python train.py --attn_scale=0.125 --final_lr_fraction=0.0 --batch_tokens=65536
Each number is 128 + 24 x the weight over its row's rms, rounded and kept within 0 to 255. Layers, rows and columns count from 0. Numbers have three digits each. The size before them is the row's rms in percent of the matrix's.

# layer 5 attention value, 512x512, rms 0.067, rows 504-511, columns 320-351
105:129119127125120108114134130089138155163102099114112126117142145133141087091136116121116097159123
107:158137144132162125107133157118130137115123118122128134104158132101126133116120137175143097130143
097:111147091117127134118131121126125127129140156122096106132141107124095178113116138142129105172116
106:163110137153099117134179131154123173139129106169139119080085108125169088132127143119173104118097
111:119146078095143163091087127129077138114129115138080155070139112149102161146125131129131170130125
109:105156149131114119116131100155142109145129148141126102108131133109144152128119109128140106119111
105:163077124124105127105063128096097146122129111095078145158134148123154151101117129150144140112153
105:137166138119101162150164122089153086104127114078145115122147104120126107134148151176105121092150